{
  "n_kv_head": 1,
  "vocab_size": 716,
  "activation": "swiglu",
  "norm": "rmsnorm",
  "norm_place": "pre",
  "optimizer": "muon",
  "schedule": "wsd"
}
Each number is 128 + 24 x the weight over its row's rms, rounded and kept within 0 to 255. Layers, rows and columns count from 0. Numbers have three digits each. The size before them is the row's rms in percent of the matrix's.

# layer 5 MLP gate, 192x64, rms 0.189, rows 17-50, columns 0-63
097:139120130088108136121144119140127090123101121130135109139071128086115117122132163109166142132114076075130184099074123150140140106148155156119122104129120120115141165128138127114151147081119157
091:103118106101156131110162106154080132156188125137162137098136160096101101121113152093115155121126128135182124098107113135154114112132118127128133110090114111141107073119126094123088126121113162
088:131123107082102179132123077116105098112121156131118125124147117081092106116177118179134070112151115120146089149120104132107099149160124160121112105168134123115118129144125140102131131111100129
115:139110113137115136132092154110112131123105115111174127120167090101133139151164095140156127083139136134107090131131110109148092094134125104138167136125128104116150096163201147115118122104120178
101:078148142157111124145117101118106121151125112117149148142124149111158124107123146148156136121142120134131066150119117162133084154120113147096126162105086131126124117134143090152178086112120193
093:113101154138115120101150123087144149093156106128122164151126129112126146117119160161159139142129116093128117107115121065123134117172083144089146109121109147170142092166140116149125138122113188
087:126152120115115170132142111129176130131119095112121170148124119150140120176128137095194132141089156136151118131098097117092103174141118115126111125136150138152089173154128137097100127100101140
108:118150093113132161156093141132122107103135135104145121138103113120134154136138154127102149141143144134164116111099116095160149168151140089135188141152126078112102117186155176151135147114149118
105:099164105128108125156122128108134107163146136122119101129098106110155151111078112134119121167154113124116140176129084122136157086130140138092169120122096159148150091172103169112144103146144111
112:085169115112111132161156158176097102145096114126116136156135165135116124144142109159115145166130164130133124094120110118143106133139131124129128179125152154114101050102161103111126150117129128
108:131096134128151139122137118120098097134120105131155089142154143129122098100173141134133175134153134128131136140162150143110143147125180159068143081162090133145131148145138178153086132154139139
099:087134161107126088132104113119125105134131087135117117112151110120114158115098122129130194169130099138104117138150108143088110147134087098160174155114128100095141078125099133141118131127167129
101:155121085110119176101142140101109134099167167105103171099143099117112135116111092141112098145100091097133127159103132125131140128133105138149120119097111117144108111125077086134170105160116149
088:117119135150067126143156166120126138151096162116132120147173083161104141114131102107094125166094122125084127098110093124144150136116147102129145131174126127099109122137147163116122124136172089
107:116104097059116136117122130132113145121120136103140147125169116086135137102151120147164105146124145144115090130089148096136112123130162109116135085114101143067107113157131105140070138111134156
099:099136125129154132141090114119091138139108128106121159134105104158130123134108082120124145128089157158134113081134140124128064114114132102140106129148170108153160138148091129111190155098103105
094:133136112168087128096140135104082108098158137104094111136132112124132135176148130187136118144125121113122057133130134159134112128084123109134148143119125120106152133127146127084106176082127133
101:141155135140127165126086131144116096134167056112150105165087155133125101147110128122132100118119168179139135090115110133114105114127135106122119120132114101146065130083124119152159120129130119
106:148124125108116114148156125143098170124131053104127070134140118139107183113157090110133141080147131081097156116144154134129113145138141140125126134149152150121103121134131124139153149144124180
083:152147105141159126133099155123142115105119156154112160148106141146138143141130129125112103124121115123087121103161160142135101081120163085135098147140196160111079124114129179099125134161150131
101:109140148136126108118117148107120122122156120129116204144157139157094122140071148136148159135124160131179130158130155147107080102108119154143139120130133121084112125109125168146122150133184143
117:104131142128179152146138109148094108110124145134106153121134170122076119115154136092173124135151110119142107104140129135124159118106107095082125152177143131090090140098162096127159097145137145
094:113113128088126113120136104133122128176164099125105095127134138137137166118154118085130124170147157140100118152171080160148106128119114146156126140121114111119060092094139136151156153114098108
102:107132087121137140104135135141094107116104134128176131123193141095101119094115093110094145121106171109121111183150127112110103110146129128105158115131167139124123149151097160094146085134115123
093:139129144157171134109125113124136157139084112094151104159113137098119120137111127129107182116161174171126124104116142100133115096147140088134109118123113086178107107122129132118184149131135167
091:161145129089115134106115116118171099132078137133111148091176156143116110118114060138109159155100128166113120100153098137109117093105100153129142136152148156100105098120147139118149126139152114
096:069099141158194126076145137134097129108120116104122097102110139131142129123123133116114148122134114123112137122113108120104136123092133160126097057133130147171098075097114115113127141104118134
102:122146101136113113172119156153124161154148127114134135117130144115110118088110096126096175150118169160099138108118104131155097156101088137123138162132140140107110073075125103108110161143154151
085:098162056141144160118118120144102133164152120125146133133159087094106144127125142166137105098118131101168115123117124127178078109109130170130111164125126128145128122084147155123114156145108123
107:128149103155098153192135137095158134145163125090114112101141131117125121130102125125125190112119097131146086122091114121096117120101112158164168085137134151108123104168114121133151135100137110
092:132134149141129160132101122127164163124167089155166139195143091111121117125106112137189126141126133107155101118120146136140151101117129130096165151091120155122118117116140088124168103119105094
097:132057106106149135173169120143140125111136114115113169129130138119132139159131164130146111130110098165110146156146088143114112137126080125084136136150148102141130103137132162069167127152126135
105:172133120156100122106093099129117132115113141108127114112180150120123106175141127148147154158167127169085109115128108154109105125139109093110138110141102143104176093144148127125080163126160140
098:106152170155153222122142117115121116097115123132123105131089102184096108121133100135076155115118150154104112149112137132169131137159148138140116119105139146128151128125101134123140141107121149
# layer 5 MLP up, 192x64, rms 0.182, rows 17-49, columns 0-63
097:116145124121135151126153140153133139101146133132100100163109098128147137096115128117104116106136168167091132105144120123103140160088116134149109115131114132108091150120068112088126199145110078
091:135145146097080123135114129037139109090150120118128080136128112114125179100117140143158135127082141094085135124135142135144149161157133114113146118116164094128135108137133107109120154111136131
094:102119132126114096147145136134091124142137165103123173143124143115143075140157143137136127112091179162112113148120121169155130104134130115154146110126086154129105092073122071118101109128153138
114:103067106122140124128138121134113156171117121120115138100175130134123068132149139115145125145117113165125117117106132116123116130066185164151103091126129165096144112134101175138133120110135115
097:097212149120126134100125103076121124142147117134158100101094142113147130104122097146119113105129119110131142156118185149126155165143133121104106150150150157140135108102138134083138121135090112
089:132141115146113164123145115158127102133137159149122084150136142099142075171171107097120160133137141113143117130142142115154149095131145086166121124119085091151140106094176124119133092099100137
115:175104115122158156144143114118121125175156108121135127170131096175144125108134132173221164123110156124127126117123105113136131130140097097106125128118132157154141114130098111100102116114124151
103:167135140158160126153112091113125153159068134138154154102115185113103127129119126164149108134155129142148123124089100137082128103129104142145117144078117140144106088142101135138127142091107157
103:131176169130144156123172154129133126129080137140146148135116104076176081133116124112137104119095148150112129111130097145092075149108129102142125119084155110146138158100136128155120151146122114
114:104131147140141106064141122111089087117110116151138137134129120138070137144129150083122137119133118208139143113144190138114128100130127122093119154118109131102144102086127124107109114116136123
104:140107114148106123115130159143136143135131106117124117122135128129179151159123086169206140126147122140160134133197091105124161121140169132136103118083143134108104088126135113154126141115152131
100:127099132130111122136104169103099136132123167111116146170103135102116176119127121158105120209127134136125125106125117186154131126132124157143092117106133151110096118116111141141081115108174131
108:101116140138146122133102117129161108130108157125078131078153144173138116113130122147182130113148117155148084142078136158141099103157102128127113077141113090168133157122113150137160143143133141
106:119126109152149127114146116131095084154133154141145088120168116142114126116152100134116125161184176112085133138146135121120160192154130065111130126113136126128111103094100123147105111146141115
101:119157202091099123160103138137108103165147121162110148123156094121123165122128131134135135156119133120126104131146086133109125106144159160128124149168117119065135110111148129161153093134130162
100:139091151114130155138179155119178130130167122113119115126123087126131150130128125074125096125136145135093112152127141145117153098152114115123117099113120153156071119155168129152126080112108175
098:137085124136101102121084098147145133124078164119129142134091074174119106147140090126092134136140133153165103097118151096095145127179098144131125123135125146129107146130099126118170117139114147
098:142124144147144130091130155146177116187116155151138164105107113125137099161135134123122150155134142113139128113072163131103109097153077110153123122167117107144130161142162147135179109128114149
099:119127181131092135093150131105090166101144141142113079144137145100123085147122104119136130111137144087155093127114167145113139111101135141133163118125115095086120120105102114102090133116176157
089:161152152151163146136148114142085152117136117173161116109100151120137121089116135147121115112108103086101116163089182118123169158146141123105144125153109105109188152115116153134107139142119138
100:168147130133146112091114166116155152150148116112080117133135145093157159103132158152091081120149118114103103109110080104113098135141097096137115156075143141123081124113120122123133157112116123
114:145131122129128111135138136114141131115116113119087137111130135165123106130161134128105149106128139131094155119134177164110108077128089136106100176176092066165096110100149139100128093118133150
101:130137089131131113127130102115138207094104100145114116111102143065157178099134139141154126153089119103150134150128150165147104094151129131122147141113091078108130133126122108133137135130144119
106:111110158136119065103125123139146104153146156138117150140149130151110105160150149085135104125095152152099134145088122117178112116100111099089133130145109102144084162156153146174147112120127135
100:139168156142149102111146136155137122108125128145135171142144104109136138143131129142138140114089111104127125140111150170137129079162194126140138111148119110088147118155106180145065150100149125
097:096104088147138107094176149077173139112126153173097134159105096153162082136154105093073144141121138098140155093154128121131129130150129130109127106124121135111123132137108130122141159147135135
102:113130106105143125120144136145159135137120166144139126139155099115061150150099084158123098127158154127140122147162145120090106080173074128118179130108110141133113114159156145142103118138140130
093:114131114080132083107139176161114138123154158093138158114140098116102104113083092099132152121113147126108105143137116141126105120119132104103086162135158157129117133060141131113163159137143123
094:116121145130098088127132133141116105136101136130132154120106196161112178143071118122153115106167124145121145179124147115129131092137076128141126123128133096122137114160118109127175081139106136
105:132109172098165167087125135129115062144153160136127129146130084131132142102117090113122109134128141148111076121122139100116121137148154101130089126097168108134125154125104169120118135126164088
104:135129135127143129087161125116118099156119148105078125085105082153126103135118150115111128109116104084149108126145150135127121104121112075142123135139187118139165129139136162102150156120073093
093:112108117123092112128135172138114109130108130116086137127148137141080116124088129124164116108096132097092141131164113141103106171099127138115146166116117103154113045126166131133122134164148120
097:120125098121122145124148133128120112131098200161136125135122071122145121147111170149116100138091149163147096085140160132112134091135106143127161131130167156107111136153155155146110089104157122
# layer 5 MLP down (transposed), 192x64, rms 0.291, rows 17-49, columns 0-63
095:132107136087116132117128134124134091070102151075143156124150160149149126139169126138186155159092086110184129137123136134114123084141143115098147110128105111118125148129113103122163124123153120
091:108095114113118143121095126159122132153115129094133118138093103166140110127146129101128128113108069124149151150146076162156099144127153141149138139119194122121112105156152137166094124180120140
091:120108155113157096100149133133104130092157171137134138129103122088120142124116175118144103077126137139083141125137136136126101074156150164089110153162107178124142127131107102155097134118118109
107:158157163134134112112104153098084137114138123125168158141163104100133157123147114145110162118083141172140134162118081127114121103117140152078149098112160116130119108117154132139091142097166139
104:082164143119146121143098132112123118115131123141158132119106127114135093104117128159077136139116138117157156133134146135122095179134136128169102153153168101147179126120148122142066138143081093
096:139156044162124159092138134118115144140119144100143143139101130107133156129150107145118126121119123131156139157062113164136128099127133087171123148108103109108148140100104134120119114078121108
133:105127121135103093131094127157103102108127124128128110104162163118125126133128116124031100153128108117108112123138142130132116093148131144118144100147130100109145122101141140128198156175157113
112:117134125114134114155152171123143127098136104124127136123129110097167125151121200117074139138124149140142140166081153114132143156115139111097176145177139107083128102129137140114122101121166112
101:122134125107096109162128128130130146142162145082133114096120122178129189129114098116083114165107129131181136139121125132109095164118155129133102116117147124122135151165104180157137150122131173
108:173100146131034126142123120096113190127180153155116163151139117127126133115145138150117111137114124150127095147132106139133117103091152122106147117123113140132166153154122127109148107145152135
099:162135132115158192111094109117103111128142091081135128104114112137102150075166189113119121103147103127144112133128139141117120143123161115104113078168169129143128122153144102115137129131107125
095:158118114112109151133114124138113149137103140142165180163109159088175075132163149153104110149126136126129117134087140118090148131121101196122155146118128132147131116127169130116173124148130149
099:179096121158086134128122171142109154127115148117115100173094167107106134153119149120104156139097126117115146138158100078120131078103125141123091156114148138139137139178160143144120138108134115
096:100089131120101135108094140146150159148164090143127114169142127107145127159135152108145116125132081149170124090086143137108115099105146180152157147131096077108109142113143151128159126115118145
099:125097119157121121157131125094132157124116092156153140128144175143157096110148116129166101080154122127132174135146138122092132084137136178098124121135111133103097158128116142083161142088154108
097:142162156117158129143155172094155146128131091083117147157176125131142112101115133120109089144122114076074116129121156129115084141112134164119095136138105122121087093118129138143134110161144145
103:152125153108173130096090155120125119139086161161157131155071116134135134105127200135169107140092118105149116110148147164115119127138107143145165146119136109143108113148121142140177138124120136
097:161112165134145133120125139099116119140101140149119166087132135114112174090082105121140174085114124124092123110101163144121097089078096135146143120163160132127140095124151129091150132122150130
095:178127103124156120109124122114104124116112128139146133132118075088139167123131094119081114114181127138098171148110116141114146153109095124115128151103179148113103124183124080134129159133133132
085:113082114115127111116140114082134128152118108079097107130147094085107156170131089143115119148106132104173100140141098113110157150143114140117119151136105119137169130141117097106192143103127142
094:089123156102139155085128137130105078128144170145155156114162135113128122166129119109164078129119107109150122134133141129107143170110125080131160120107119105152150143115176146167119088121132100
106:130108152107107110163160157166137072122128116136119121155143111140144185151133189149122107138096127125177108133117080088135150127142154120129146090095143123124124149153104140127122113160109146
099:164115116158102179136138129127081106123117121117143129152103118118136117170130158164110175121105092124128145097142090090108160109137111114156114132151164148151168113104174120112102147153152116
104:135169101155126137151134134119131126125182148097098152152157122141141088128149152108112140168129118141127133154124116164151125146147154196103141137102139153134119155157129098150097148184164133
105:136105143090130160126075140148118095142142163062111121087126088158125112096123164110152093132145094115143126151119115123132129112165121076170116118130115130108137136160118130127097137121168113
101:103118126132141109118139115146091159153138115096159093120132105096118122146136168115100102108114157098124115098101124105146146161165109159106137099139120104139170181138135134141099108085075156
100:122132106101116111131133126121102123130099154093136129097126119114154130149150139081132165083136120084099130097095104108174104123083147133093125086112117147124159090086146130127097098096104147
096:121108127141136133161108093141126162159114103134087130135114146130094121101120126133157116115160151160095116139134167162133099123177160107158130118098118107108188127110136116143087141083101089
102:124115132058120078112129129148120139128123148114149125134118156160122147124140120147084137123111105121133123154090158135147119130136067124121150142115132088095169149175144118104196117144129144
107:119129203127166165122137123091107147143128119124129148101136091137105122160125160123124136141138154183133147095128125109117106141126159161151138142145094175114172133116086121143134150124092160
102:135129138119120139122170117150094093135157109109145108111117126103132126089101131105078112166162138147138102179125150144137135084107130144131157136129171143179064133133146103155153120105145132
098:119154146106096130096136112125113119096137138100104119092088123148149146173129139107086144098160095108190094109119144146116142126142069131115120154148114134157143154154103137158095116121133097
099:146120100119164140172127114136149140148131124168151131102173138135164122108129125124122118090094127121114102134070119122153128138128165098189113136160113164166091140133144167157154142112096127